config = dict(
    activation='swiglu',
    norm_place='pre',
    qk_norm=False,
    bias='qkv',
    init_std_qkv=0.0254,
    grad_clip=1.0,
    decay_fraction=0.81,
    final_lr_fraction=0.1,
    batch_tokens=32768,
    seq_len=1024,
    z_loss=0.0001,
    steps=6724,
)
Each number is 500 + 40 x the weight over its row's rms, rounded and kept within 0 to 999. Layers, rows and columns count from 0. Numbers have three digits each. The size before them is the row's rms in percent of the matrix's.

# layer 12 attention query, 192x192, rms 0.094, rows 0-191, columns 64-127
102:448483499511436558562504472445564536443445556547487457539423412510490511541531587510529460521517491447494452501513530487511471518518506479549576478481513513484499555510458490508492516526514483
119:514539553483474496528484505506452514494501443550525489496550507498443535494517474527448488479544506490471488523534570454483448520476519514489547538478498463448476469543495572530474571446570480
100:499545497501545435525519571558507500602572488433485481479456563497507489506490509501451473541477475470485500494482496526518485501467541457410405449532456532474472583558477477470620545537535527
111:482574504478435500477478504494548461517480529462477516470491483494521486535539453510525450530448493536524429507531466589521502524481472534504463419532457580487491569451503452435512486517487533
106:495492482534537522473499516497488534477435538578529549520516466523526545483526463460436528431520576525449573480508552492482509503511460514550548583471548445477562465468535510548427478506416497
095:516510521501519504498465485544506564552562515430515497554438576441508464461491560496487437481510543448461516504450453431416529459515531450426448497490490524439512534527459499482551521528546460
123:482504534433447464487483495533440488450520495471556504454498472515566463515537413535498450517587558399570553463472482436433475504531475530432432564468515482524504507514487472468514564499473516
126:503457487505493516437538539439485448516604490545476477501435521500457474508497526541473484542476489435507483546539476464498491548440593495492421459511477559501481538458519533453558514462463460
107:488513543522476489535485486488494516500583432439473558455534507568530518561515461470533521537460461518459481484479583554521476542539453503515438518526552470453496545463486520506526471470553508
123:494497482531523495475454432478543544532466554524482549492503408463600579451507503454516524528514515547501499443470501518536478498522411510479491579538522498524537532539448529585414527487466514
125:489537538536507436475471423551530542522463460500511521467451563431521554452425520500530501541475417549463461461503563564468602492513489444563479501508531437479487508505484542516506452470602524
119:471465539523463475523550506484451464491523448507553580484510524488492527518453546556527480545429439520479482533474478498542553487509547484540471525553489475459474489462522507485495480438519533
105:498483505506516528565554562492421436487572506441541530494471491503567415542522550532543460515496491434548490485445511457463488527451501488515427508516482510496493469484499411456581476528477451
101:469520510476498446494505507519552437521568493486441495486482562490436524457463522498521518532413403567479527518402484553537523528427500486508516555553514460463451472464515512485510518480467538
107:505519503491518454497465489468482459596547492485424593506561579534497509480466490488515549463436509556463516452467531468553542543513481495447489541474570471506428478471499493551618425495565503
090:500455509507422443449574505534546543538535462466495541469545518527542534465470407467507547403540510504474574428554512479506476487482573520474509550485469459524501547445460503546458516546488526
109:464543472557547460546478460402514461549531443550457538488522518631552571538495395532544456439471522428441484480487504499538511500513489547519492544551478508504479507470464507523542480461546522
079:532447506514521541492525491536480585532527524487609411470473440446505445472532542506464498560535512494516465468513420485466456500495524533456492520465486460492592533527560476527483464549500474
083:427521526466515442500494423428526518517521455517502514460472523487487536480478439471453484443451474534452488448520522512542544487470454544532428497502503423488530518449477565486495473501552520
070:448462462517546527515502506554510544464502470498525506562520481441490497485556525445525510490501504623522464489506425584535479543516538534433529424489589495502478504489597506532488505536538455
060:547464475572521509508502449493467511463518430506473585474547470593487531540429500491496511504533466462509479551447497534475521454485502522511558517543502512534512432510472561597523491457502455
081:466503507479554491482504528510487492521470523562512470475490477430554493531525502412463496482528572463549509468511519429491476476465526444481489497483465519489491513555489484473488570503473535
061:526489526541545530438491474482508493466464517509440493489497557441437538482548544521501463418535431564540474432444447543490477527488499515510527493494507538483488443453423490581483490471444489
060:514499475446587508506537477541489489471476495539464464500571461534487517504496551527571533584504464493513466585547561547468452443467545508459495476517544479508523537394499450502566475511535464
056:559497523502585479502485529420441509454577489499513530495486517533478504555536455537498450515496510492573513581591498477472427529465531516498437556535485524553503486371446440508528557475514505
054:542464505539472535488511538513474574499487589508504389531520389455477512520487502529437481531538479543426417526597465474486513545532556482532546475575411448528447503480536520527503539447446468
058:520473509433448471494530491505461503434445505475485467471524451510464491449424476575551423495475534466516519593523486457504497489474443555507478500536513545471489537461483496500499492404565442
058:557464477584555595495491483450509563518483513510455464502542457505526454479496572488478504454475455526422539530481488551559497577440522572605477506494469490506529541439536460456511468499524475
061:503496454529478521414563497544536528500501453480512451502486495497458616487546560529501513507507531539495473523525476455539483412490513506382517492489484491484472549520496522454441524523459479
063:483592517479479458520489492504538565487475519459515512515583531556495455449547509515537500464464524490465447552398536520481556480532523502498488525500578451497447469482431494541558487540507524
057:541568486574456514536540545544455516480488442535543497482570443491490519477509476523539509497503499461547523479500488499466398466481523455463507446506461460540479480565521478469513413523610499
057:456465517535451485488431490449548477493460441516486533502539548479570503500497501532526480415420481480460526585524477543481523514519495451527481419508544572448548550512434537479476534547566565
048:520584411547550507622452515533481497507434457515539542475517442549528498501518548468536520443457509490563484486536504471454541528568498523466501551520476576534445512469463486443498533530525471
050:442543461415535528514552552500517424468446479511508457437517548547567579463462432476501498482530431424497504518516492450508481434494495431444499471498442597461500404491537489462478493553458511
053:496514510526453575456424464474555457548489499475493484557536500561478468470562451519556510487569460516472483460476541477552498462575467500539541480497501547445498483583503538535517525522432478
048:475515585521528545501534568498483552529531469487528407474481490518564576610443590503424532523453449483550551449481467486508482497509544522528473468500458509497541454473552498552498506484513487
042:516463503441544471488494476455486454493549531600436452508448510519468481455497502563438495489485456465526477491520469529447433483481403522457458502503541586502490487451435448487492455506474519
051:527581532524476440499463435479514509485615481529500489507533529526534500484458447533522460460509471463571501474458475424480484489476492469511542527487496467587513482527454454532515534483476460
041:573482528470521536492505429498490472559518454432520439527545545472483477514475568404483504463503476586506543479528534425549427524563479457496556505518537475518513506518456538568505522484511534
041:484503477488557445508401492454478515477474528471519520503533481576449541493531468601519455544525497558527456430511492514554457503523492477493462477481545533550527526551509517466524484532495500
051:484537523505455591542555395529496521473470469448492472532444486446507501500464484490494583531532476485429522523541480466495510487559556551486493488510527461506526497497520436505533473503507508
041:535518424528546463508563453520491526443487501522543472502434526528476525532509545578444479539467428479538500543437497579504447509481538581516494549500482553428438465502502483462436482537506499
041:454516436526546474466552486468558515490440435501493544517481528513484523557527445510490469548559477519470428545485521534522470509526578571566536460528490470532546522533491444459506510538572500
045:502577435423505530540528528567437541467473538560496520503511497535457530436471460529448503475481484518590467531499510568546522480452534609498449526514497486474569490508506525488465445513472513
054:517469546517424491491512568454479455501537541522499440544510420510505460565578441502537471508495586503513525496558529471441530477528519539452510528494535499510541603448512601560494559447490490
046:518436505517369517473519502458550433468487474481545474503445509499433485578503466439511524484434520516524522531529539444523542524531482492511414449471527417489542475521500497513513493496490529
046:516437487537468539544526527534464381519511512458513532489447532520463482552434489545515516543436571494512575523537529462484488543493552499534506521541496486505521450545488522463525504501507480
054:508457570487475450453559579525479517517490593507433462476519504515465446475521446510486577498506460517441523482538491548517501454498450540458590548510552494524613510461474431538460478510465567
073:501443467464503497532547573491492508446525520473515510453500410539477519524496597486521508530514471489461501501463475500552498563517478411506436508479560515524519505535465424542455471541482512
066:530548483545543576465416444512516507514544435478540485458484544542535523516546488459454583443526523593515456531457527468442494501534429466582507546462540530526540449567484479526503510507530419
111:482439524502507406537540547502463536485557492454491468442558440474474492512521593533494453530493456461479440513482491490552509499510478445456390495491520538532539533498472500519488412501446562
126:507455457470517550524470517493545548477529413521505484521479457478586511557508532474478531521495481524528443550420503470469482554563476438548432477431554468501502489554474454534530506510537461
137:479523482545517529470519419419514389575465430535525466492461481529535497530507483468470551541528580437511426535490426509473487476489567534523539531517506431538522462506533501487491494464500461
125:544536500442477484450447459523465513525412531452473431503514541477468448509499500551541524484510488582519526526540531449534528467517486556483519488529489496487518497553568485413515493477506527
159:516594512522562506416501470512518543513501529417427534415471521408527468456515513485489496493513481494443488523525461446505455414468507516484459540520471494543472496392479472522509441504467399
145:494476554533561477500495481468524422580512465516434457552581496526498482533462590480527448524510482477463390471556499474528526499444596453445475512536495486473449533524528530468594421533543489
162:446467501546498466543478527480456552502460477451471499497479447469427545531549439522485517463485486484539483525531427543519476494503549532499445522540457433581465435511468546548532528540540485
159:523541539539454430494583472517458520485449528476488449560547516531511502538460500510514512536459496574553436552499437459451564501535484488447488542488512474427521466485538488469481534486446522
171:490470575484469527541527514514456474487453534481545528522497489497507485448411529557485540437430503499530550535531453505531471449465504495518575482556550515525521525509453450552489493488504526
161:522490519479539496552464501520441502528468491457543511513538457509491548483574568520547538485555539487517513512522543526492465547436533563550490458503548463464491504431504479491566433502541530
164:502492527493449530472536479435467490554514477464465573411474516471550560448557503406505535531534498480497468492463492540572452610556501478487511492532491510485498465411452472471507475483481477
150:492496517502503628495511518445511495487566571408483514464513492499386496509463499537454525518502479463497483502425473504528519473504496473548530547477471567484477450464463529467539557458492465
146:471500496536511538555448497540494463533446489506429524516512486484522586505508479565506494509494593458424524479511470478470461526465473469488472498542532502512497528496500491505493516574526543
168:467490511441497505450532497485459465421521501536437484466429527488567437519451554537521572489515462533545462634530428449531485511498499473483503447538427474473495479471516427483471539507512492
044:441449541476464534543515505554509497605499419531545507517530498526522413521472454477473536437483518527514478505476424464508446586561508456524408497477495488473510456536521482504476537596481506
046:513496561478484439530505493576605582482453432529536559483581550521484536496506623489479542487515488462485489502469526508534439499492556529466507515531595563537478495482469470428463517524471578
048:511472467446487540460504519429480476451549503500498535460433454487509497545519489501413484516452512481470533484611575511536479557488455481492450530479492521470471511478475529519512488432517554
048:530468502432537553539446450411504473493523480470480479479548498511556481489475502550568491467444497544454466436439510578531532574481466392531484472524554504479475491478534542541479478491566442
051:496519491427547483585489479554534543496466503487483562462549599537462503440516473492499548482502457497537527591537532518440544473504592482523511465501542484485462508495537521516529493544494521
049:441508510500457451548545517452487569548463447507487462550434549497469568452516486558494449474533539470473504561535567466515552536514538433468467532460422500482516522414459544525457486521557574
047:432488451463489491526550514452520522494483476485483523550466491488523518520473639536469507577524531518430468515496521481495550496494546535435431463499488528455456478447600563501480535490533494
050:505480520456498517534427483499556453478588414530501484468528441510524521541544496410525553565489522422458546502523525462519471425512412476539482520534472486487521435488506551560477502437485479
066:433434438481379539560530488490509519444511490508541499521458481439499525534486550528503497545454496494443538461505498450476537556465505507476437477505480532502508414555496495511486564462464562
060:539445562448463532560453449529577375478550502477459482510504439521496477564550523410545489525522535498537559513552491491457543490456480494554499576506516566475505432488532516510494557456478472
082:503441497404452579529506460482549485445522521538528506494471425528480530543506571467527523574467483478457528475506495483473580509483486521449485491474491557472446431528520484476475539465460482
064:606492552474554517478454455556527449477559509546421491481498463565552464543549447456446472487505485522459534488542518473472504490437445551510584519504484565469479408494513521502531509479507466
084:477528472562532450467508546515523545543529544498464507493510598488476476403426447542487424450521483473517492486585528569523451486455507528578546499520461449516446563463456491518541517540525502
072:437469479474378513601485498502501482512502514441569513533468418474513532539524540517531529539523528482457487410500526458473544557469502538499477507490549562549528490562467478514490534508480546
098:524519527442479552504484445518518490483480506534573506473417419508511544517559574512503521516540519496462502462505481468442541523504525503417497492461464585483450450524541533476462524474481464
106:516549520518498572453462482561447442444573461489435461553483504509476501510496564474450454496518517503513493508572520504451461492420545445511506542552466484498418518434498553496518492520535448
118:484484498425476468536554511449488490463552498551468506528476476526507461570502512474467480601453465515433564526424458544512478454451523579425459442551459494467477481463566484419505497445541520
112:516468514474546483518485585515499506492502531554470479488481441486429494443472440473459458500469461497463594546518491587561470493499479506485500484531481504475447474480527433508463478497536521
140:485551518505486428511570476452480431525457573479545536456494454558432485500517487514540490568513476465460554495495463549548522467439490501526496492540457478492486512465580519452485463433500521
121:454479509508481424566552547562453477480535470500498520488520470457487471518471519512471508542487480443545472573534480545615519489532451447459382524475501564532499537547510490534441436500445506
133:475466469548528533510565500483569463470519482564522531486471439551540549466481533452462490534520562424491438476511497520416478561538554448505501503504504510495492468489458552541487583519482458
132:511540528519536505459457440448482446565443476525489432493549506512516509535527474502494538509574571473510473502541457466496508477487555530494589517526487400525521459534526494441504485473502488
131:502581517483522546421507469505459562463488546417489546408436502428499472452552474495510545460518477535516552568529480465503455450496449535523479535485493537507532466404490437536461485467455418
141:519520510577577476430442471505538443583502494480412530480528542444508459495478591461525488514512512505458405475522469438531484438469585529436492502546472495505483552430487518490537443538525420
135:457476471502491489519457519474468560504482526476478512469451483427456519505567460517502509468493503449499499493525466547506454508506589519495427503550464488585465462502478527546524560543571471
133:511516535554456449501550488505432534489448508476462462549535491529482534574486473520520520509406512559549440539515437470470545491508519513470484523536503434472495425504518516521502536505471479
144:477482548485448534508539490508493462486456528488547535526458508478499489485394520532485555442408487497523550523521447484533490437508482479516594496538563536532522523510485484590462521490499501
131:562481560482542523551495499506436497525462471490562521531546471486511563462538523542564538452539555485526525500561543514480447528428550544546525444508576489486476527473475469500570442514526509
132:504488540482427516500519488421472492557502444466461540430502500440548556446569494396511518518505498486500468501492501562587432597546492435494488481545516497522491453432439428470531462477497500
131:512468527492522603507523512425508496498569556454452497461534506503415512521463529537452527521500495440491507510433459496535513521486511451540523546486475580489462465466445505468537538450498473
127:457493491502532512551475505550503487534468494515440526537482493489539590508533510612467505486487583470429507486529464479444483530453484474477471505516542497499497531499504512480509514554501551
137:446518519446506516452513489492473499439508501533436496491441530498574456498465528511522608479518452527532471653500441458522476515489474484494506460533429470457504475474526427492456529516521507
126:451530519543511497461492561512442521453519486461491427510489547448524440488530525513439398489506446601507489521453454518555437525451473529452462487573476519487521522537481529456576458538519536
132:601472560500511545534498492522475471570421497488473535501551481534530498542477463498559532498446494540526490503516517515515484469524529495467438529481507492544509558506487548491469469456515508
131:522560499442490456443537476506466474478540522404470453457586478512513545560494564541428447527488441554554429476438443549533525498498497414470459528495563461457551500485512519487544486523560545
114:554537571485466527482495496559534475563490516437452473515522476509526504559456484518554513458478532570512454545511544500488503483508494450440459507500519496544532548427534516486496495456462540
116:540487450582455505531546539500496542518513461535484497540368474542428477536493463592490522536497554501507515534440519522538479530510535597468491548498462530413535502466572520415499597402479457
121:555485450490489525549507516513535535489485497568522527528472461473458532466501480507565518495543563461495572457516479496459488483442473602518584496502440503554468517483538490545458490486487478
101:517558537457528490486509451540542485453512492470552475457552586459582503533524508502509557534531490519580430564485449507494468497573437432512460478494495444536560454548504434559574445585536502
118:518545577437520456481522500523483526533519493397479491521586516486491451583454582532449528511461471542459455522465502474510510532517489417454415459501577488497494477508447518489569486514589503
108:518543533423548497513450522550535442486473535428512504473506517478553482502500471421494519506483475489523495469496460507503464518503544437468470512433559513576535503465523376454501418525486483
095:552472524508501474498503505556530470490463530480397516504522487564514504476474538452502549497450457539473521484518513495562504501508527425470456496443520460549467493500485540488471518511492490
082:564471506486454464450463490543451546523564479511481498478532613521492492447535625516481529489486377461426397490451455498480498488516495538538468570493521496494532466481521531435519539493508505
112:480489481599515498534455482493504502617478499542523486546483482545448530470464482518555488463486518507499485517417582578542513500535535543521487500506488509466440492528528531465512548447519506
099:502527534450453520567484515530473534539437454503464418465512532452529514497464460484521478394530533482503502558498535476411502555550490473508521421509487439524515495421477584474591445577525514
096:412491478534449491516486488464575526525455524525508482500461500570461447437556455522504512497521532540533502496492509436516493508427471619513483476481436541505483488556531470476457530467520540
100:485559429570439465511501585405529492522518476566561556491412522520475460414441467509540454493517548464497552490452504525523502495513552499491506511513458489451499502479528574473472518456471506
080:536528522469494469533486539514461566440462460518461468524501447553505505501469497454543493463546535476501485528569478452500477509521536381492604434452597488471473576486457495397529474527474483
091:452566470537488496456493515433417458503564534539492500478466475516384547486500493499569479525484519479556517464512529506483499519507544467465541455508515508454520451502451468486492542457491478
083:536551512549579501492530491475501511494463514496458472520461446474498493530525492521460438494454504439490511453488519456526555454583560554495532479563502647465474520472500483431480578519469470
080:490520506535488438467476456430515559452442550407532535515499437491485460465526484524495519531458493491476562439525495482472516481439424455559476530513510526436549538519541502486482413506542581
085:522486554444534486455449526503478489488501558441467497523569440476537537552598477459493489452471498485604460527539475538471450493518537426461456515455569480558482475469494490537511454542508490
070:490469576525452561485549506472481437466512539426511523498524466493478499538541489541521545468501476504576398494492543552521507553525443443531479507497457481507489472528453504508543559422497428
111:536470557510503522487421503589518456448502516478483444474548511435535526514528540441471513494488448576512418510544449553518453493501536509510437494506526452493532457533506437552531470568535491
072:521434579500476511484526518556520532462466621554491476470495476495508493535511457485495529470562439579569480546474451446552566453539500476459492532440475527481501505497483477469555464511506489
082:495489512490471469503533382468575378424508466540563519498497467567497536576498492522438482523485468442520543555502535508524498404543475518557614540519515585434463489455476555518466475474528473
081:493531443354518513547505548443488502513489581573488499422439447465474516470497496453485495486541535441555518526537469519497558488541508538444476520528543506548495526406512478446484513511482483
067:471456589473470579473468482494507486483546552495420512478436431508433589445527415548470535479501467504555486487530544489481520466536477457453530451480475534507542455548450459476436495473429478
073:435501471516516490503563445547530457478477505482505482467526437501517524519507476437505495516529474582493512475487473466496473468533423491491519526515495455480477545426429448504450456476506447
083:507496514487500546562433469510521447446556481472557489492517541424475451581414445504528466514463444485527491572497476499521440498489511474489458492531575495483523484468486446507511424524492550
068:567559548538498514473578519475409476509474495552464575483520570517467552453486483496466470467458526498482472503481432478529549478591527445505439518496567589559567496513485490485487486551471511
067:463529529468423555442500448522527511516481498512477567456560535559505497490500460585419519457499505599473472459495466480524473483522423437492568461517456487489457539505455556512434492430471542
074:546527459471548455535467552466506508553456463445527471524491464443497402506530421479442529432494534414430534478529498439473500531530459522482512418511429514534549546480469468546477520489538431
071:549461539494495438491517557533496485474459499524478453519481467536511432450485518513529519532486551434445559461503523531432414567552534496480491494525483443556500533525447472476512478517539429
075:446508464478516472515566525564512494532453557448481498455465498491488421476520499492413568534551497494489496503511488475426487527529463478505468458567531475475578503488511578484517542489458557
071:459452478499495461475549530444528494495512503504493444492546526469472478469448433489417453575475552514452482516374465506537470534546532499465486507499477505441532512444445507476485487491505517
064:453446477461510465477569569494511507471485460420477567530493503524506529489471472500462499548452535425470458458461483505488489545504517472443429476492521512453528419515496532553483504525472541
071:557485501475452483423516517504495461473502496555509448496491480459521556512509530512583565552469504563431459558520503536560496516455457472463542482455482501571464497516562562424508456493571509
060:463519477544529497471498494549462520472485521475446465518533472460483509460471564598544533518426508557439420498580491514478613524514479535507549457455527512516478545516516526454454448504523502
089:522558541566450554476502446508506449483481472528518520528520462475562508526517490516549421426509501548565574510566459514477523480469435543557557512532487494498470537530523496494498524463516442
065:531412438464500483576497460517509493482415574550496526526469449469456499471503456493484503521535572400631531478538476478556472498537565508512520484470521546454551470483521544512458494540493559
089:478462470454464467514575549475472473469523524441498469515474519509458491495443475547430527522531561417498479501441464434481571473525506515465435490433528498504533540419451484507498513552478521
103:500467479491516513553533517501473516432458564474532460514454468481534505535465469464432540515512557464591486480460432497518501474566557490455434512448477472506548493479490478549473514568464510
073:409511451455521539491509477424493464477515491489489496452459522517469566528503484452453554534456460489444457500458523472551532526468515575542512545497518448489456494510541483459528503529510464
102:474487460543521431509479455519539582546541421563453554503520560499519509473428570496496535517457422516443437471368526540548477521546542518470489489452555511502571482524437509481526506526491468
094:476600473462455563471466526481481488473530480473483513470517488503453541443542514533462419510490473532485532478528565479509551507472479518535561499549490493468454474554502531436506483455470461
096:503594515485508539486541503507440522535494483413473553403509557476490527493505464469498483499488541511525499468492604488462484487529422438506536469487480464551368498546506484472491396495518532
114:478580486502473495484469522525553524445481546486607529513503426490512473526530464540538378524563494464454492477554520486493551483437428534557510545526435506468448514407443435526457488438495524
112:484494568422455504487436471468490436495529437469482500528577501568491478476538483492505514456507456522444548493583500526465496533438478438506589530543527457474452455566578506454541541477503486
108:548524513511534587458503480506509484518462490473501463487489459466533499446532457494546518438452522512503532471550447494546415507496503447481521537501513442613550510539482538513489488557503577
113:506527486468537458501520506423547492513547542535568430529441452507443516414503554517542466526469474467424552452491508506444508545453496476531535522521487501530512490606475543473488526508477539
116:493518536527487494453533410494491485465565450407466450493437449498509475555564521482513517532502526512440490510536553484392514425433474507450468520554407529562471480527503565523499496490545438
112:511507457518544563400505569477512592507420545461492461525527513434487442462507447481474469497462500499506493485508500467526489518527512514511504530484510534487498475517488433530548536517484441
108:534511484475477440541474605493476514519466528506487510471541451423507424441471512493537479456517527528586511492540514517483484467524498470511479516501530478458475476473533491475492545462509525
099:534604511505500633445567522517524481529543528504494543492525535462518466537507605503541551547543551501479499475517523522460457532521500510423558561505449485507460565524544536551538462423536410
128:517470488577568464487478502537528513513465506559507450515431474476496461479471505476484510471505568430555442480487489514492472509511549496459476420499504464493540542477500488527510493584540500
122:562444459467520524507565565516581575475500545554539405520564487454491509470460513494542490562500475475521555508588483502519427503496493512514497516479496457481485440541514460501554507509506524
109:591517564462524619478480507488530446557437522443543497451500415555491536519481547487517475470530469501452504525560507511500561515481473461516561505556480476514490497515504534535478483506583424
091:489476487503488593480493451483471476515390481505414546515485492556511510500499510494525533537521535439497444516512541471508440520470512439496466447531498512480430476483528567466536429507485450
123:526524516468511520438482395483571498439484439486515504476429533551497593472568488540505513489515496484505529512535483434458436450493501518474616535479536471511540517518444517529482508546496430
092:521594513505527472477525470444497440457487592498473512407507453486554426545504465519483401502518531502578516501479511456508541541529460442561478521488484488431456551421542497408451510432504469
118:568434591443489497566508567507449533441491513526523465530553485474503533588464484522457443470431429595479514557486485516553558533541520481494530470515534463501526472463533487604560465508508544
095:531447569494556618481504538445478504510497518471475535498528499478470484487536476502525466420494445457534501504566520521486484535505525490424499584590473553542543516491424446569535459485495440
098:524527519462515574521438471456424490484441407494470491469493504510537469495469486557564506468525508563573534479519502451455536498558406513483544417568499470531505581552542468540539502497532466
102:518540499482508475492506497539492523424507556490499487541582466464531481584503505433449472493422455538486488462534470446530457451480494464585440483516491488488464493466569528435566482528526493
100:566504504527540532480484466548467503515512559439559533485521554410561492530489627481512524484472502594458575556462494425468448483442469516535476485448500489418437479519560462535515427490521483
043:453499478532515513565496559498518486534511461489485568578456462520438462465520496459560504505503492551413520561495530444530532420599503571411493497499495465546535502487547448592547547452514514
047:511519498476467502512588517493438520484530581512544566506479544486533552547527454494436466506505511472469555506576477476501484488407440430520604489468504403542511500539540608482443503576486545
041:486413564552402490469548557471468515466512506531457486554449492466462459514529504498473492526439531472444565500499493501526483531480453509462497575376487454536513522472499526480514512528519474
043:534480539499477496479467489531401482434533473513544541469559531539463526477575600502468446542529494454504497479527461504516546452473491454626561465484471475564521495488498526517467465470489440
040:490537487492444520447516484500432529483519448517547533509476535475545498518566577487473488493480489498498523486542475518513438495412531451461552509464459512460521481475468540452518479449531463
045:500530520504508519463471478527489483474441522523476393501605513495501478513450548505528501426510486557505520475492503589457472455481589544581456487472533535527485445511429567479506492553456512
049:482468472493634481492540579498488517580474451499470457508522574470495550530433455432585511460544488484506430447448534523480533502558517540504436523480553436585518523489438500579523531540482495
053:434441454400475569510584523493519463514524515537465498435427491545503613513477463550426460531513497449490509531426506502539502559561469454501549513473485475569545520466515511550505517512461484
058:515416440531628473556531545476508440564478471470509482486441533430504457457458421509458577489514518516554440505436504531542434504573491496546506519489516456470561576479477434529501491517449525
048:498466477449464523534559594497528502517558508443450487483391464478521509511520543574419489495482551455487520544440528571507473531483455488470523584490510437489471479477565453504504483450521497
050:493497416461429491517574484500452555584441473498448510520500520496500513551472562499521471477511531478486531446461544564506498545507538486480535451496515484566524569532510556513529613535482441
075:476521488438442522479518456502500519442499505555500457508505409551498553593562591552507549564455495511433570429504570503445564515429501509512468483506521599533463414526530537487458509478475478
070:516499439463617509504530571451512520511536537509522541518405463638502562511492568556478485504472508534446469527550480525485498524461462480507479463472551485489523549446502529489494475515542484
097:501574497497484556418496482513598494498551512500516498485475491548482527529524481507492448491434437511365536497571485475500602492442506503526497503513497579465440471482509519489501512420537436
079:425496520444430567512500415490499452427560490528545461472537442558498554532541545464470518583481463526433512473464523512489539500462479502491476502474504535538435403575522533483532503476464557
070:554453568502512505447482484531463522518528438470430463500545518531578443408513496479510522458490514460586547454515531521470447499527525471464522462484508415563541528507496467475526524551522530
092:494481467446551462486538458466538499507413481558570452509473495521484501401460495491529500502492473538470543478493548472453583543487559557536510414513499583502463420536475574445530559533511532
111:516540562487458497493509467517491536429586404464462490484503461502559505490533600488505527453503535524555527493454483509410538517454542461442466512521508491494356528566472500432559501476514449
131:532484500485513493469437516477478559525411513486471476547517532421474412469470392558505485464482449460491495524551533493543538490561470496487578460456493463496559470436532447464500468453473427
101:495548568566496445486464523509506472481450512469521522521535475446461442467454492430545492463508484574553446501584543499513506518481502491626541528525434492445471512420466492475508537454492490
100:445545531527469519470467549469417505475530431473426517459554468456481478569504520480555557508480549482510502503576455472464478496501491468428480557539510453566531539501516496489485510464482446
120:541484466544553474514508499521527495575398490505518491524407474496497542466516501471478510451515554524510469506544460478506473537490519506503485497559489491472548553506497560564468538578618529
144:550461460482539563538497579504501551481524580533520469547536501477476511475499523516500494498484476513585585505533503615534462482503483506508507493489509558410431502519504491471517517523481536
141:516501518534458536522485510479502431525406507537559476495481406552436495546441467500441469553461557498466471482461467481453542475463484511473482501465447557531519494461547632536463519463558470
152:522494498498541497444497494485506452502471489496439527457497512528545495463515518393537586534478432493561504486470518497501446517492507475500505409549493435434460520450553607485519478530534479
144:471501494492478480451440418534478535428426474481503491472442481520501563471540487443505539488478516492482517535535507488449467474550515508451501488504543491520523479503459496532479518553452461
150:543575559481475547440525432494480544442500599493521472443436432556520423489560472508453505470509488569517570513503467490487492473459500499551504519453501555496545506461537480520452539463555484
139:501430570437470519527512500557461576442469527461524385541520512479505495514475513533492483466448448610550486532537437442483462525528491527496550519483522421564508472552531479544510540491511532
145:540418500524552512475498537478527464540511480469490556495527536506511500515515519475536436441467479454470497443511586481523500506514506495478529518572488514549472490500369505584548481485479420
145:485500575436483545517435537487453529495533466509464505542486509531543469529471517589490504497465538522486525518492552438498515473464442496484554421578493524478437579463528432510534519496538505
140:497541492531433427522526521546467454516484499430481513518505477511519512571490570526489469532455483577571419499520425461484461513524538485504394549462516425492512483440472480447464474529471502
150:550503587466515440550474488553486504474530517502578463503559476461562493542446497473536468506521521524445538493528493441468525486444484528512483454473501429501449494502495440541538414556524508